config.toml
vocab_size = 4414
activation = "squared_relu"
norm_eps = 1e-06
rope_base = 10000.0
attn_scale = 0.247
tie_embeddings = false
init = "uniform"
init_std_o = 0.0055
init_std_down = 0.00275
lr = 0.00225
lr_head = 0.00495
decay_shape = "linear"
seq_len = 512
steps = 4717
dataset = "wikipedia_en"
Each number is 50 + 10 x the weight over its row's rms, rounded and kept within 0 to 99. Layers, rows and columns count from 0. The size before them is the row's rms in percent of the matrix's.

# k: layer 2 attention key, 128x128, rms 0.0818, rows 72-95, columns 0-127
# q: layer 2 attention query, 128x128, rms 0.0805, rows 73-95, columns 0-127
# v: layer 2 attention value, 128x128, rms 0.0912, rows 64-67, columns 0-127
# o: layer 2 attention output (transposed), 128x128, rms 0.094, rows 64-66, columns 0-127
k72 186:45 79 57 53 38 62 65 51 53 70 57 51 56 49 41 57 14 46 63 50 67 36 42 53 42 59 66 46 62 55 54 25 34 35 37 56 44 59 56 61 42 29 45 48 56 51 57 42 51 42 48 59 56 69 37 70 45 59 55 62 50 45 59 52 38 48 56 56 54 50 42 56 55 67 49 46 31 57 62 54 53 48 32 42 50 48 50 46 43 44 38 50 70 43 50 48 58 48 47 47 64 56 44 32 54 51 46 43 56 51 23 47 51 47 52 45 59 44 47 42 57 45 51 36 53 45 45 51
q73 106:48 25 38 47 59 55 39 52 42 33 47 59 33 49 67 44 68 44 38 54 39 71 51 37 43 28 32 57 47 30 48 74 65 59 70 52 67 41 42 38 57 65 58 47 35 44 44 58 59 53 47 49 44 38 57 39 49 42 42 46 54 62 43 44 59 53 48 45 51 49 56 49 47 32 52 58 68 43 39 49 43 51 70 58 44 53 58 55 69 52 68 54 33 54 43 52 39 56 47 51 35 53 58 54 59 50 58 53 47 54 66 53 43 56 58 60 43 58 51 59 31 54 53 66 51 51 52 46
k73 120:50 31 38 51 50 33 43 59 47 34 51 55 54 40 54 41 79 67 38 31 45 65 56 53 64 50 37 59 45 44 47 73 70 60 63 31 54 51 51 39 53 67 58 56 46 49 47 51 54 59 49 34 42 25 69 29 51 44 54 38 50 46 33 49 62 53 51 46 42 50 67 50 44 42 50 60 68 44 44 44 40 49 67 67 41 50 48 51 45 53 66 49 31 53 53 51 41 57 52 61 37 42 57 67 41 47 45 55 44 43 72 46 48 50 47 52 37 50 54 50 49 54 51 59 45 54 48 48
q74 096:46 82 61 44 32 50 71 57 53 77 50 41 62 47 34 57 29 50 62 47 66 35 42 59 52 59 64 52 56 54 48 30 38 42 34 62 38 56 61 65 45 30 50 49 63 60 52 48 46 49 52 45 53 61 51 62 55 52 58 51 44 41 54 56 33 37 48 52 51 42 45 46 61 70 53 45 39 55 56 53 56 50 34 49 50 42 43 53 40 42 38 60 62 50 55 44 62 50 48 45 62 47 43 51 39 53 40 47 52 44 37 46 60 42 42 39 60 35 48 50 73 38 57 33 60 41 37 56
k74 096:41 76 65 48 33 62 72 48 56 63 54 47 50 50 46 61 21 38 68 60 57 29 49 54 36 46 69 43 52 56 60 22 37 42 39 54 43 51 59 61 42 28 49 48 42 55 53 52 47 40 46 60 58 69 40 69 51 43 56 54 55 48 59 44 37 41 54 53 53 48 39 54 52 63 51 52 37 54 59 59 59 52 33 44 47 54 51 39 41 40 40 49 63 46 56 50 60 55 51 46 65 53 51 35 56 49 47 44 51 52 25 48 47 51 54 44 66 54 47 47 55 45 45 36 57 40 39 63
q75 096:47 81 56 50 39 47 60 58 57 69 56 45 64 41 32 54 32 53 65 50 55 41 38 63 55 64 64 52 62 54 57 32 31 45 33 46 36 55 58 68 54 42 43 54 68 52 49 45 42 45 48 53 53 62 47 59 44 53 55 57 43 42 55 56 39 33 50 59 44 50 48 47 49 80 49 54 39 58 56 61 57 61 35 45 43 44 47 48 34 53 34 55 69 42 51 48 48 52 46 44 66 47 41 41 54 42 41 46 53 49 27 49 57 42 43 39 53 38 53 42 68 47 55 28 51 42 42 45
k75 089:42 78 59 48 34 62 69 39 51 62 52 47 51 55 45 60 25 39 66 62 60 28 48 53 39 53 67 40 56 61 58 25 31 31 47 58 44 52 63 57 47 29 49 47 47 48 58 49 48 38 47 62 59 64 41 63 51 49 55 57 53 51 60 45 35 47 54 57 53 49 42 57 59 60 51 50 35 55 58 59 59 50 33 42 52 47 48 36 40 45 40 53 67 43 50 52 65 51 50 49 63 55 53 33 59 55 46 42 56 52 26 44 51 54 53 38 62 52 47 40 54 43 50 36 56 34 47 61
q76 116:55 41 47 56 77 29 42 34 49 36 35 47 50 66 55 38 66 66 43 44 42 60 62 55 67 48 53 51 20 55 29 56 68 67 64 48 58 49 51 39 59 68 45 39 45 49 40 56 59 51 55 44 51 37 66 37 54 27 52 40 58 48 45 45 51 47 36 47 42 56 69 38 42 44 48 58 69 40 43 44 47 40 51 57 51 50 56 49 63 44 59 48 33 57 58 60 40 56 43 54 51 44 51 67 49 43 57 56 47 51 63 51 56 62 42 50 29 59 50 47 41 55 43 60 54 56 54 50
k76 163:49 78 53 51 45 63 64 40 46 66 52 43 48 49 36 61 17 47 58 46 65 35 49 55 44 56 62 46 61 55 50 36 35 40 34 57 47 54 49 62 35 32 41 51 58 57 56 37 51 42 50 58 58 75 43 66 37 57 57 62 50 41 56 52 37 53 50 54 48 52 41 56 55 69 51 47 29 55 53 62 57 45 37 41 60 45 52 48 51 47 39 50 70 49 59 54 56 43 51 42 68 47 49 44 55 47 43 32 61 54 21 50 45 48 58 50 56 43 49 46 60 43 45 32 52 48 43 60
q77 100:59 46 39 47 34 63 46 60 68 61 60 45 51 34 48 53 30 52 50 37 35 37 38 51 51 44 62 55 61 40 49 44 40 48 46 53 49 59 48 53 70 44 32 49 48 66 44 51 44 47 46 41 53 57 48 58 48 45 68 58 53 43 41 58 51 51 54 53 39 53 49 58 42 46 70 71 58 63 78 61 50 57 40 57 61 42 36 40 48 69 37 39 64 48 42 63 39 41 65 56 54 35 35 45 80 51 54 52 53 52 35 56 53 63 43 55 38 48 66 60 43 53 55 37 57 44 45 58
k77 086:45 44 53 30 32 62 57 45 57 49 49 44 37 48 49 49 61 49 53 43 41 49 38 41 59 53 39 46 49 47 60 44 44 68 41 50 65 53 58 41 48 41 58 56 62 49 45 52 69 40 54 43 57 43 42 58 53 37 47 64 44 43 35 60 62 58 60 62 36 55 25 58 48 61 44 61 44 48 45 59 43 60 50 57 69 45 39 37 52 56 39 55 65 43 46 69 51 73 75 64 38 50 55 64 66 49 40 37 65 45 51 67 35 54 56 53 43 50 32 40 33 39 46 45 43 59 62 59
q78 120:46 61 32 52 53 53 67 55 52 46 55 64 56 54 51 55 44 48 51 40 57 47 55 41 42 45 60 48 71 67 54 33 51 46 45 71 52 62 46 48 34 52 53 56 40 54 48 49 58 26 70 70 62 48 46 55 51 50 49 47 56 53 59 60 47 51 66 55 19 63 46 61 57 49 28 37 39 62 61 58 61 43 28 46 51 47 61 35 40 28 33 42 51 61 41 49 58 47 54 44 46 62 47 41 68 49 42 51 62 46 41 38 48 50 48 55 41 29 57 56 53 50 48 35 54 65 43 54
k78 118:59 37 47 65 58 47 33 44 38 52 41 60 63 59 46 46 50 45 37 35 43 55 63 54 54 51 54 52 39 36 39 68 53 59 44 54 62 51 38 31 41 61 56 63 53 55 36 39 53 53 58 38 50 39 71 33 36 39 39 46 61 49 39 52 51 59 43 39 43 59 59 49 43 46 53 76 65 55 48 48 48 50 44 53 54 40 64 63 60 61 56 57 44 45 54 38 52 44 53 45 46 52 56 71 41 53 42 55 60 26 77 43 47 57 57 56 40 35 50 67 36 51 58 43 33 70 45 39
q79 089:50 53 41 59 54 58 33 38 54 63 50 45 42 43 44 41 48 55 34 55 39 47 42 54 57 57 74 63 22 58 50 59 48 48 42 53 55 65 49 54 59 61 37 48 54 52 64 42 33 47 52 40 66 62 50 42 48 51 60 59 58 59 38 42 46 51 62 55 51 47 48 50 29 58 61 65 55 40 26 52 33 53 65 60 48 53 47 52 52 57 61 71 52 31 35 56 47 43 55 59 46 35 21 45 42 51 44 49 49 40 47 48 49 53 41 46 33 70 43 53 51 71 58 49 40 40 65 58
k79 090:52 60 35 28 50 49 52 46 51 57 42 42 21 52 60 54 63 60 63 55 66 52 39 42 43 49 29 49 52 59 51 51 45 48 49 53 58 63 52 42 35 65 41 60 55 43 55 45 48 48 44 48 49 54 32 51 56 55 47 47 34 36 52 64 57 52 62 65 56 44 51 58 54 64 52 40 46 50 53 46 50 41 53 66 54 41 32 49 50 27 43 64 62 50 39 52 43 51 52 48 47 54 46 66 58 48 54 56 52 74 37 57 35 47 48 57 39 60 36 24 58 58 42 47 53 43 72 81
q80 098:48 49 62 43 62 37 53 30 68 51 27 41 56 58 44 42 62 56 47 50 59 43 55 69 60 68 57 53 24 51 49 50 61 53 56 37 57 54 49 50 54 57 39 37 51 44 45 52 30 82 46 52 50 33 49 44 43 46 47 47 57 67 49 48 50 58 29 53 43 47 64 21 53 52 60 42 60 47 58 41 38 44 59 65 29 52 47 43 55 51 36 45 38 64 54 46 42 52 46 56 60 33 57 57 50 54 45 62 43 54 57 67 60 54 43 44 46 43 54 59 49 47 43 60 43 30 50 53
k80 105:45 66 53 50 34 64 57 45 55 62 38 47 50 51 39 60 20 45 56 57 68 33 46 54 47 56 71 44 60 59 58 42 41 42 31 54 53 53 56 60 44 30 46 39 54 57 51 49 50 35 48 61 54 68 46 54 37 54 60 50 49 36 49 58 42 50 48 63 39 47 43 60 64 67 50 46 34 50 55 54 54 45 39 42 51 52 54 50 51 47 28 61 68 49 56 49 60 46 49 50 66 48 55 40 65 45 47 37 58 53 25 62 47 38 59 55 54 39 45 45 61 37 30 23 48 52 37 64
q81 101:49 57 52 52 61 45 54 48 48 61 48 50 72 51 32 32 41 54 49 51 57 27 57 58 33 44 50 48 39 73 51 53 55 73 49 48 58 43 58 49 48 50 58 48 33 21 49 47 32 57 37 45 63 48 52 57 46 54 57 45 45 41 49 43 64 51 54 63 46 51 48 50 54 48 42 55 48 51 40 49 58 62 43 48 35 44 27 64 41 47 50 39 54 47 66 45 53 26 59 51 45 49 44 53 51 42 42 66 48 64 53 63 38 37 85 60 48 45 67 45 50 39 64 50 36 46 51 63
k81 099:63 46 48 40 56 43 37 46 40 71 44 55 56 44 33 55 67 52 47 43 59 60 43 48 35 43 56 45 48 52 32 67 34 55 55 39 66 47 48 39 47 59 44 48 48 43 54 59 50 44 58 42 37 44 61 44 45 56 61 49 53 30 56 54 64 51 44 48 34 50 53 61 51 37 49 48 50 22 49 52 67 45 71 44 57 52 60 57 46 65 52 59 37 62 46 60 55 40 30 65 55 39 39 53 47 64 58 51 64 75 45 60 48 33 41 52 50 71 54 46 57 36 46 63 31 46 34 54
q82 093:45 41 47 62 50 56 49 67 46 55 42 38 48 57 53 68 43 50 43 47 53 51 44 25 33 47 43 59 77 34 49 50 44 38 48 69 63 44 50 52 52 41 49 53 43 53 65 54 51 45 55 43 53 59 57 50 56 63 32 47 50 33 50 69 41 34 65 53 53 67 36 59 50 43 48 51 44 54 39 53 52 38 47 63 41 45 51 65 46 28 70 56 52 41 42 40 50 42 46 50 44 77 39 31 49 41 51 49 58 47 45 53 61 43 45 59 63 66 24 53 31 42 42 53 56 63 52 55
k82 102:59 43 44 57 61 41 48 52 62 37 46 43 55 56 57 28 74 53 49 54 34 56 56 48 46 52 38 55 41 38 58 50 65 60 47 52 40 39 42 57 69 69 61 50 67 40 55 40 38 66 39 42 47 43 62 48 70 51 41 48 56 60 53 38 65 44 47 43 60 55 48 48 45 39 40 49 69 48 50 42 55 49 51 54 44 44 42 54 39 43 58 26 32 48 39 52 47 54 40 55 38 54 44 55 44 56 50 72 46 54 70 52 68 59 48 44 53 51 40 40 28 66 71 64 49 53 53 33
q83 092:58 59 54 67 43 81 41 58 53 48 77 59 34 52 55 50 42 56 52 60 46 38 40 46 48 48 42 41 50 55 41 51 63 53 40 65 56 52 60 33 56 53 47 50 64 51 66 51 56 28 45 50 60 59 49 56 53 41 55 57 61 43 46 41 48 50 66 59 35 34 50 51 50 65 22 43 52 33 47 59 58 53 62 29 58 56 41 44 44 64 56 54 53 60 53 44 60 47 34 70 58 52 42 50 46 48 34 51 36 46 45 40 38 52 46 40 36 52 46 56 51 67 66 39 44 39 40 38
k83 093:63 47 52 44 50 60 29 48 48 77 64 48 43 38 59 61 46 49 32 38 49 37 46 66 50 54 41 59 42 40 39 50 53 59 54 44 56 48 54 44 51 56 38 80 53 63 42 43 56 49 39 29 40 54 36 58 41 50 39 47 45 44 35 63 46 62 45 53 57 55 50 46 50 60 48 55 42 64 44 45 35 63 70 64 45 41 36 48 58 43 66 61 64 48 68 34 45 23 39 45 51 39 40 56 44 46 40 43 66 51 46 47 36 48 61 49 43 59 63 46 54 56 57 59 49 67 57 51
q84 098:56 55 49 59 31 59 49 62 41 54 71 57 42 38 49 51 56 59 62 67 58 31 54 36 49 54 56 42 36 62 61 51 57 58 40 45 44 49 40 44 54 47 61 42 38 54 61 44 50 57 53 47 54 49 65 58 31 46 46 58 49 48 64 43 42 64 57 43 37 23 42 35 39 42 25 43 58 48 34 28 62 60 55 64 53 58 55 32 49 55 38 57 51 65 29 61 56 43 40 53 52 34 43 59 45 59 69 47 51 77 39 50 38 56 53 54 48 46 57 58 53 46 57 44 55 42 55 47
k84 093:55 35 34 51 43 46 45 54 39 62 59 47 58 36 49 44 56 48 36 51 72 50 49 53 53 44 66 54 41 59 43 65 72 59 57 68 71 56 32 63 56 34 54 52 30 46 38 45 47 39 55 45 40 45 44 40 37 45 58 51 56 45 53 67 38 65 35 45 44 43 55 41 33 47 46 52 57 45 53 44 39 67 46 64 55 62 55 44 57 50 41 56 55 68 50 34 40 23 62 63 50 42 46 53 31 43 51 50 52 65 49 40 49 53 47 43 57 56 46 52 68 45 60 62 43 59 64 68
q85 102:50 48 58 33 57 40 58 46 51 60 39 51 57 39 59 46 52 54 39 51 42 65 49 61 45 54 35 46 50 61 54 53 43 46 51 24 48 31 44 46 50 50 54 43 44 37 37 51 42 65 43 51 45 45 43 45 63 55 42 31 32 55 56 51 56 60 42 53 49 42 53 52 54 47 57 60 42 70 64 46 58 65 55 45 58 37 70 37 58 61 36 49 33 59 50 52 40 49 64 53 35 31 61 42 47 76 36 53 40 51 62 56 60 29 56 45 71 37 73 55 50 51 47 68 60 36 50 56
k85 109:39 47 61 50 47 58 59 60 59 48 53 63 59 41 44 68 33 34 55 55 46 57 48 54 45 44 43 42 69 55 58 53 38 56 45 41 54 52 64 59 56 40 49 28 36 38 52 59 51 37 49 70 49 58 64 45 57 67 50 45 51 46 62 58 36 30 54 51 40 40 47 67 52 51 49 61 51 53 52 59 70 58 50 30 49 51 65 50 27 58 44 46 49 57 44 59 62 58 76 63 51 47 60 37 58 46 54 51 46 49 40 50 62 39 47 36 47 27 45 51 47 38 35 39 51 23 44 52
q86 093:51 52 44 51 34 56 46 60 49 48 60 64 35 18 46 51 38 60 56 55 41 63 53 41 59 40 51 50 59 54 55 40 52 51 28 59 23 48 59 59 46 48 72 64 42 46 52 40 47 36 53 55 53 55 57 60 43 56 56 61 47 48 57 43 54 54 44 49 51 43 41 59 26 44 42 48 38 54 38 56 56 54 49 55 53 49 64 56 28 52 46 51 52 45 29 45 57 61 48 56 49 39 53 41 69 63 49 30 66 38 52 51 32 30 45 51 61 41 53 48 79 46 60 53 57 52 61 45
k86 098:47 32 42 48 51 38 44 51 46 29 53 57 49 44 58 53 66 49 48 64 46 63 62 51 48 39 38 53 45 46 46 76 74 48 69 54 54 59 46 41 54 62 52 54 33 46 57 55 55 62 59 38 48 32 59 37 62 53 56 41 52 54 52 55 41 51 52 40 40 47 59 31 45 31 50 46 62 43 46 46 47 61 47 59 49 54 59 50 53 55 67 54 24 50 45 46 33 56 57 56 39 61 75 59 39 47 47 57 49 53 85 43 46 57 34 46 41 62 51 54 42 52 48 65 56 42 64 49
q87 104:47 61 61 39 38 46 44 65 62 52 38 55 44 58 41 79 49 35 44 42 41 54 57 53 54 59 66 42 36 53 62 53 54 45 44 50 57 60 50 46 46 58 62 32 57 65 58 57 58 64 55 33 54 39 47 50 39 40 48 49 37 65 63 43 51 57 36 39 47 39 46 53 34 47 54 35 53 49 41 45 52 56 68 47 73 56 45 48 35 42 48 63 59 34 30 44 52 35 35 30 61 57 37 38 45 60 51 61 55 43 48 40 68 53 44 60 58 42 48 46 27 54 61 52 52 49 69 55
k87 106:40 49 68 51 56 41 69 68 53 52 42 55 41 57 43 44 47 54 62 64 64 51 48 53 39 62 42 43 54 63 49 59 52 51 53 68 38 51 52 63 43 36 54 51 46 56 40 67 52 49 50 42 59 60 27 43 33 40 69 46 58 50 62 43 41 53 43 57 53 32 45 39 53 52 49 48 46 55 51 62 47 41 34 61 57 50 51 39 44 23 33 43 58 51 38 38 62 45 62 49 51 58 46 44 78 44 37 75 40 45 42 28 54 43 49 33 59 54 52 50 44 58 48 32 55 47 58 66
q88 101:48 63 43 35 43 47 57 55 42 47 68 51 38 46 28 54 47 45 57 47 48 51 55 48 64 36 64 49 34 58 51 45 65 66 54 64 53 59 71 45 30 52 34 53 44 44 47 43 63 35 45 59 50 56 50 56 41 50 63 67 50 42 45 43 66 50 39 38 58 49 54 55 44 40 60 26 54 38 49 50 47 35 51 36 35 61 40 79 37 53 51 53 45 33 45 52 56 58 49 54 56 51 64 45 47 43 40 48 56 40 55 56 39 43 46 45 39 43 42 33 65 53 66 56 35 73 61 60
k88 098:54 68 50 42 53 34 53 53 40 51 61 52 35 52 58 61 48 55 61 51 60 43 52 68 36 58 59 50 45 45 31 44 48 43 50 53 51 49 56 41 22 46 38 64 34 59 42 56 58 55 53 50 52 49 36 53 40 47 77 50 52 52 38 47 53 57 40 43 52 57 64 40 57 46 54 27 48 45 50 51 48 21 50 51 55 62 37 52 51 36 56 60 48 35 52 62 34 59 34 54 41 64 57 51 55 57 31 47 43 38 57 48 31 43 50 47 49 70 66 42 67 55 47 75 42 58 45 53
q89 089:56 52 60 53 46 61 67 52 57 65 47 56 50 45 57 51 34 58 58 56 48 36 46 67 41 60 51 50 59 50 47 35 52 58 46 60 48 60 47 54 40 54 45 43 48 66 47 47 23 69 54 66 57 52 46 49 56 27 56 48 55 55 57 63 37 35 48 55 44 43 56 53 52 40 48 52 59 50 94 63 47 57 46 55 53 33 53 44 31 50 45 47 45 47 44 53 50 54 49 39 50 26 53 42 67 59 40 40 59 50 52 48 42 52 49 44 51 41 34 73 59 51 35 33 44 29 45 60
k89 095:41 26 53 36 57 53 44 58 50 40 36 54 37 50 59 59 53 53 40 51 47 45 49 44 55 48 32 42 28 43 57 61 59 66 36 35 65 43 55 47 50 56 49 54 45 69 45 65 52 50 51 59 35 37 53 31 50 34 53 47 47 35 38 44 62 43 51 51 29 46 46 63 53 46 65 65 59 43 43 42 56 60 63 63 44 45 45 41 57 45 61 49 47 44 44 50 44 69 70 56 46 43 61 63 58 47 54 48 51 51 79 72 45 45 65 70 50 53 48 49 50 44 34 57 32 55 48 50
q90 102:44 54 44 55 51 71 51 60 33 55 63 54 42 30 57 41 50 51 52 62 55 53 46 35 45 38 66 41 55 50 54 35 45 49 41 59 54 47 53 53 53 54 48 52 61 62 69 56 60 46 49 49 46 59 50 52 53 49 51 49 47 50 57 56 37 35 59 43 41 34 47 57 44 66 51 34 50 46 34 55 53 75 42 50 61 37 56 82 54 39 50 86 49 33 48 32 49 61 35 41 57 47 41 43 52 37 57 42 48 57 51 36 26 34 38 59 61 50 36 51 57 50 38 42 49 42 54 51
k90 101:58 31 34 52 64 26 53 48 54 37 50 59 51 48 67 35 66 65 43 32 48 66 55 51 50 39 43 45 28 65 49 58 65 63 64 43 55 49 38 49 56 71 37 59 50 46 60 47 48 54 38 42 46 43 58 47 55 47 63 30 50 53 48 51 46 63 59 44 62 41 58 47 43 48 52 44 63 53 48 38 40 63 62 53 42 55 53 64 61 53 64 53 41 48 45 28 35 65 51 52 51 41 38 58 48 41 59 61 35 54 78 34 39 57 40 53 46 53 57 48 41 67 46 50 49 48 46 53
q91 100:45 41 67 64 56 50 56 62 40 44 37 41 67 57 52 58 58 36 60 49 60 43 54 61 34 48 47 44 66 49 63 42 49 37 51 70 61 41 42 58 39 49 66 39 49 58 49 34 49 49 64 65 57 38 58 53 53 48 34 30 59 49 65 40 49 15 48 66 49 56 41 59 46 38 45 49 46 49 46 39 42 50 43 47 49 55 53 45 53 43 56 48 58 53 60 39 63 42 57 51 49 83 35 58 42 39 51 50 62 64 44 55 53 70 51 62 56 57 50 41 41 32 42 46 35 47 45 54
k91 098:48 48 47 74 76 55 44 49 49 50 37 48 50 48 39 33 71 46 45 54 54 49 48 40 34 45 53 49 40 47 44 52 59 45 47 55 53 34 48 54 58 46 43 41 58 53 42 42 45 68 50 47 54 47 69 50 38 45 42 39 56 54 58 40 56 44 39 35 73 62 51 50 40 42 49 61 48 53 60 37 54 51 33 55 49 52 46 52 51 55 48 25 44 52 48 35 58 40 53 57 71 49 33 29 39 70 53 84 49 50 47 52 74 56 55 47 59 56 49 66 51 59 51 53 52 57 40 31
q92 105:41 65 50 66 62 46 65 53 45 53 49 51 60 58 50 65 43 46 47 42 61 56 55 48 43 45 60 37 44 45 39 39 40 47 50 46 61 69 51 62 56 50 43 44 52 55 71 49 60 59 47 43 58 41 48 51 38 44 42 61 45 41 58 51 52 37 66 50 33 45 27 58 47 61 51 63 48 63 39 43 51 89 44 37 62 45 35 39 56 43 39 33 47 51 52 58 63 38 38 43 61 64 37 48 25 36 60 48 51 51 50 54 47 47 70 54 47 56 57 47 42 52 75 46 40 57 53 61
k92 105:63 38 63 57 75 34 44 42 29 43 40 54 38 57 56 44 64 60 49 28 61 53 56 38 48 42 58 45 37 71 35 78 59 58 59 59 54 43 49 46 55 62 46 60 53 34 45 47 47 44 41 42 47 44 53 19 43 28 58 41 58 50 36 44 62 57 42 51 52 46 55 50 49 42 47 57 46 47 45 53 51 52 58 51 59 42 55 58 52 61 41 47 38 65 55 49 61 41 38 64 50 29 39 64 52 54 65 53 63 50 58 43 54 33 46 55 40 49 57 65 48 34 54 44 62 50 56 57
q93 108:64 44 82 55 49 62 45 31 45 47 58 52 45 61 65 45 52 59 49 40 47 38 42 55 45 60 39 42 55 43 31 53 57 39 45 59 58 52 43 43 46 49 44 52 67 73 44 58 49 36 48 51 47 54 52 54 55 45 54 33 55 55 42 54 39 46 53 60 57 44 54 49 36 48 45 43 54 32 74 55 49 58 55 61 31 49 55 55 46 40 65 66 55 59 77 45 47 46 51 51 61 43 54 63 54 41 41 57 54 55 46 54 44 77 42 51 47 60 29 49 59 47 19 37 54 41 41 45
k93 104:51 54 71 43 49 68 35 50 65 63 38 47 55 50 51 35 44 52 32 40 35 27 41 52 57 51 37 42 41 33 61 32 49 45 39 50 49 44 39 59 59 43 37 46 63 74 49 37 52 51 48 47 50 54 49 62 45 44 38 38 41 53 53 40 63 53 63 49 59 64 40 43 47 41 57 49 42 74 49 45 47 56 70 55 46 54 36 68 54 32 67 52 61 43 54 39 49 48 48 43 59 43 33 55 50 57 53 35 46 62 41 70 48 62 62 67 61 57 46 56 61 62 49 51 49 64 46 53
q94 101:38 58 41 42 55 59 48 55 50 51 43 57 54 56 42 55 51 51 35 47 41 55 52 49 44 53 50 52 35 52 47 61 49 52 52 25 48 57 63 36 45 49 46 57 40 13 56 51 54 56 46 56 56 44 52 50 24 68 56 53 53 68 56 62 61 60 40 51 48 61 59 19 49 49 48 50 49 40 35 48 46 55 58 36 36 71 43 32 42 50 42 38 51 49 55 64 49 54 52 56 52 62 52 46 46 52 65 36 49 48 54 75 47 46 53 52 41 67 58 51 57 40 73 56 31 67 44 40
k94 098:60 58 58 59 48 53 39 50 33 58 56 42 55 53 52 57 40 42 60 62 53 48 58 51 45 44 79 38 56 72 59 65 56 40 62 59 44 51 52 30 31 54 51 45 40 34 46 53 51 35 50 40 45 48 51 42 73 59 52 64 79 53 49 52 53 51 44 64 36 61 65 38 50 47 51 47 37 45 65 54 39 39 44 59 57 56 58 40 50 38 44 58 57 58 40 60 51 36 24 55 40 56 49 49 47 47 52 30 71 52 40 50 50 41 51 42 54 60 49 45 65 36 46 48 47 37 51 31
q95 106:51 42 48 36 41 26 46 44 65 41 51 40 44 49 38 45 47 43 56 49 46 55 53 46 59 45 38 59 32 50 60 54 54 62 69 46 59 54 59 25 64 56 66 66 49 41 51 47 28 47 38 51 52 63 53 47 41 50 20 52 52 54 40 26 58 50 37 45 52 55 46 43 60 53 57 64 57 50 47 49 45 29 49 52 49 40 45 38 55 66 51 51 56 50 46 65 47 54 47 50 52 39 44 57 50 54 42 73 56 62 50 48 79 45 70 41 43 48 49 46 31 52 68 64 40 54 44 46
k95 107:38 79 50 45 23 61 66 54 47 68 57 49 37 54 36 63 30 56 61 52 61 56 41 43 56 62 59 52 65 55 53 31 35 43 48 41 51 59 59 49 59 47 53 53 63 50 53 55 51 52 43 56 47 53 40 63 41 58 55 65 40 48 62 47 38 55 53 49 45 41 33 55 50 64 52 43 44 45 51 59 53 50 23 47 45 35 54 30 50 62 43 60 54 42 40 68 62 38 46 45 49 49 59 39 45 46 36 40 56 67 22 45 50 37 61 32 44 53 44 42 58 46 54 60 49 49 51 52
v64 126:64 55 38 44 50 54 49 53 63 63 76 42 38 48 43 56 50 68 70 56 56 48 35 53 66 51 34 55 51 31 54 50 45 48 51 45 47 49 74 36 46 51 40 49 42 44 47 59 46 45 52 54 64 54 51 50 52 61 32 52 49 43 55 40 49 49 45 49 61 53 46 70 73 32 24 57 46 52 37 54 29 61 39 56 50 63 52 49 54 65 54 64 49 64 48 49 66 36 27 50 44 36 39 49 56 51 45 38 60 39 49 62 60 53 51 38 42 38 55 67 53 38 54 57 55 47 48 36
o64 112:55 50 61 66 52 60 42 51 59 33 58 42 48 61 54 35 54 38 47 57 37 62 44 62 50 69 44 49 55 53 63 44 57 75 66 59 52 34 34 51 63 41 37 48 67 69 35 60 50 58 62 42 37 64 50 50 43 52 40 42 48 58 59 70 49 44 42 46 45 32 55 67 54 44 39 45 44 50 57 49 52 48 37 59 45 49 43 69 60 36 61 42 51 48 44 19 59 61 58 46 38 42 45 39 55 40 51 41 39 36 44 43 39 51 64 50 54 44 51 54 68 56 42 43 54 40 41 65
v65 137:59 54 59 53 27 58 42 71 32 50 39 36 60 58 64 53 51 49 54 53 59 34 23 38 46 50 56 53 50 54 52 49 67 49 45 52 55 57 50 41 55 50 56 74 39 47 58 70 43 58 50 36 49 50 41 52 44 55 57 46 56 63 47 42 50 57 57 55 52 45 52 56 58 58 45 37 50 44 45 47 40 43 47 62 64 54 54 41 41 39 69 63 55 41 45 48 56 44 31 42 57 26 24 33 66 50 49 55 43 55 46 66 39 58 49 47 49 40 20 65 44 48 40 47 65 43 58 58
o65 125:55 57 57 59 50 44 65 43 42 48 53 51 61 59 48 45 50 57 40 39 56 50 46 50 40 50 47 52 46 45 55 54 52 50 50 47 50 52 57 50 32 53 49 43 60 51 55 62 46 35 66 49 37 49 50 45 33 52 57 35 56 57 80 58 51 38 51 28 59 52 52 73 76 30 47 49 39 35 42 43 73 42 52 46 47 41 52 54 43 52 57 51 59 55 46 51 47 57 47 41 51 41 34 33 42 47 54 57 55 26 67 34 57 50 40 54 33 74 72 59 56 29 49 63 66 42 51 51
v66 115:51 50 44 48 46 61 60 36 47 51 59 51 33 60 66 53 55 51 46 55 32 55 58 43 28 55 41 65 37 55 56 42 47 52 53 46 39 54 45 56 40 60 28 52 60 34 51 58 33 60 59 50 55 51 63 51 36 35 55 32 71 46 63 54 53 34 41 45 36 28 56 37 56 44 46 59 41 48 38 69 53 44 30 44 66 56 73 39 72 56 61 58 45 49 56 63 45 54 44 52 49 60 56 52 68 37 58 45 49 66 61 49 47 51 39 41 56 47 46 60 48 47 54 46 44 45 28 53
o66 118:50 47 55 44 60 51 59 40 60 55 38 59 60 58 53 40 45 52 55 26 37 53 54 55 57 48 48 47 43 77 60 49 66 45 65 56 46 39 50 55 38 43 48 59 54 57 41 46 36 37 27 53 39 43 74 26 50 33 42 58 49 36 30 57 50 38 33 52 32 42 57 35 44 52 50 64 45 48 50 46 54 52 47 51 68 49 45 45 48 57 66 50 55 51 56 49 47 43 57 54 38 63 59 54 63 37 65 48 40 68 66 52 59 60 62 47 59 47 58 56 36 34 51 54 47 47 31 67
v67 135:36 59 43 59 48 47 43 43 42 35 35 63 60 63 51 48 51 39 34 30 45 39 68 49 53 42 49 42 23 49 60 40 61 53 52 63 45 69 51 50 49 48 48 50 45 72 48 40 42 59 63 61 62 53 42 46 39 45 57 64 51 59 54 67 52 55 67 40 41 61 55 72 35 53 58 46 50 47 38 41 45 43 56 51 54 72 54 51 54 26 57 49 48 51 56 62 37 51 44 56 46 61 46 43 50 31 65 46 53 31 52 68 36 51 38 70 40 53 42 59 41 59 55 40 41 45 57 58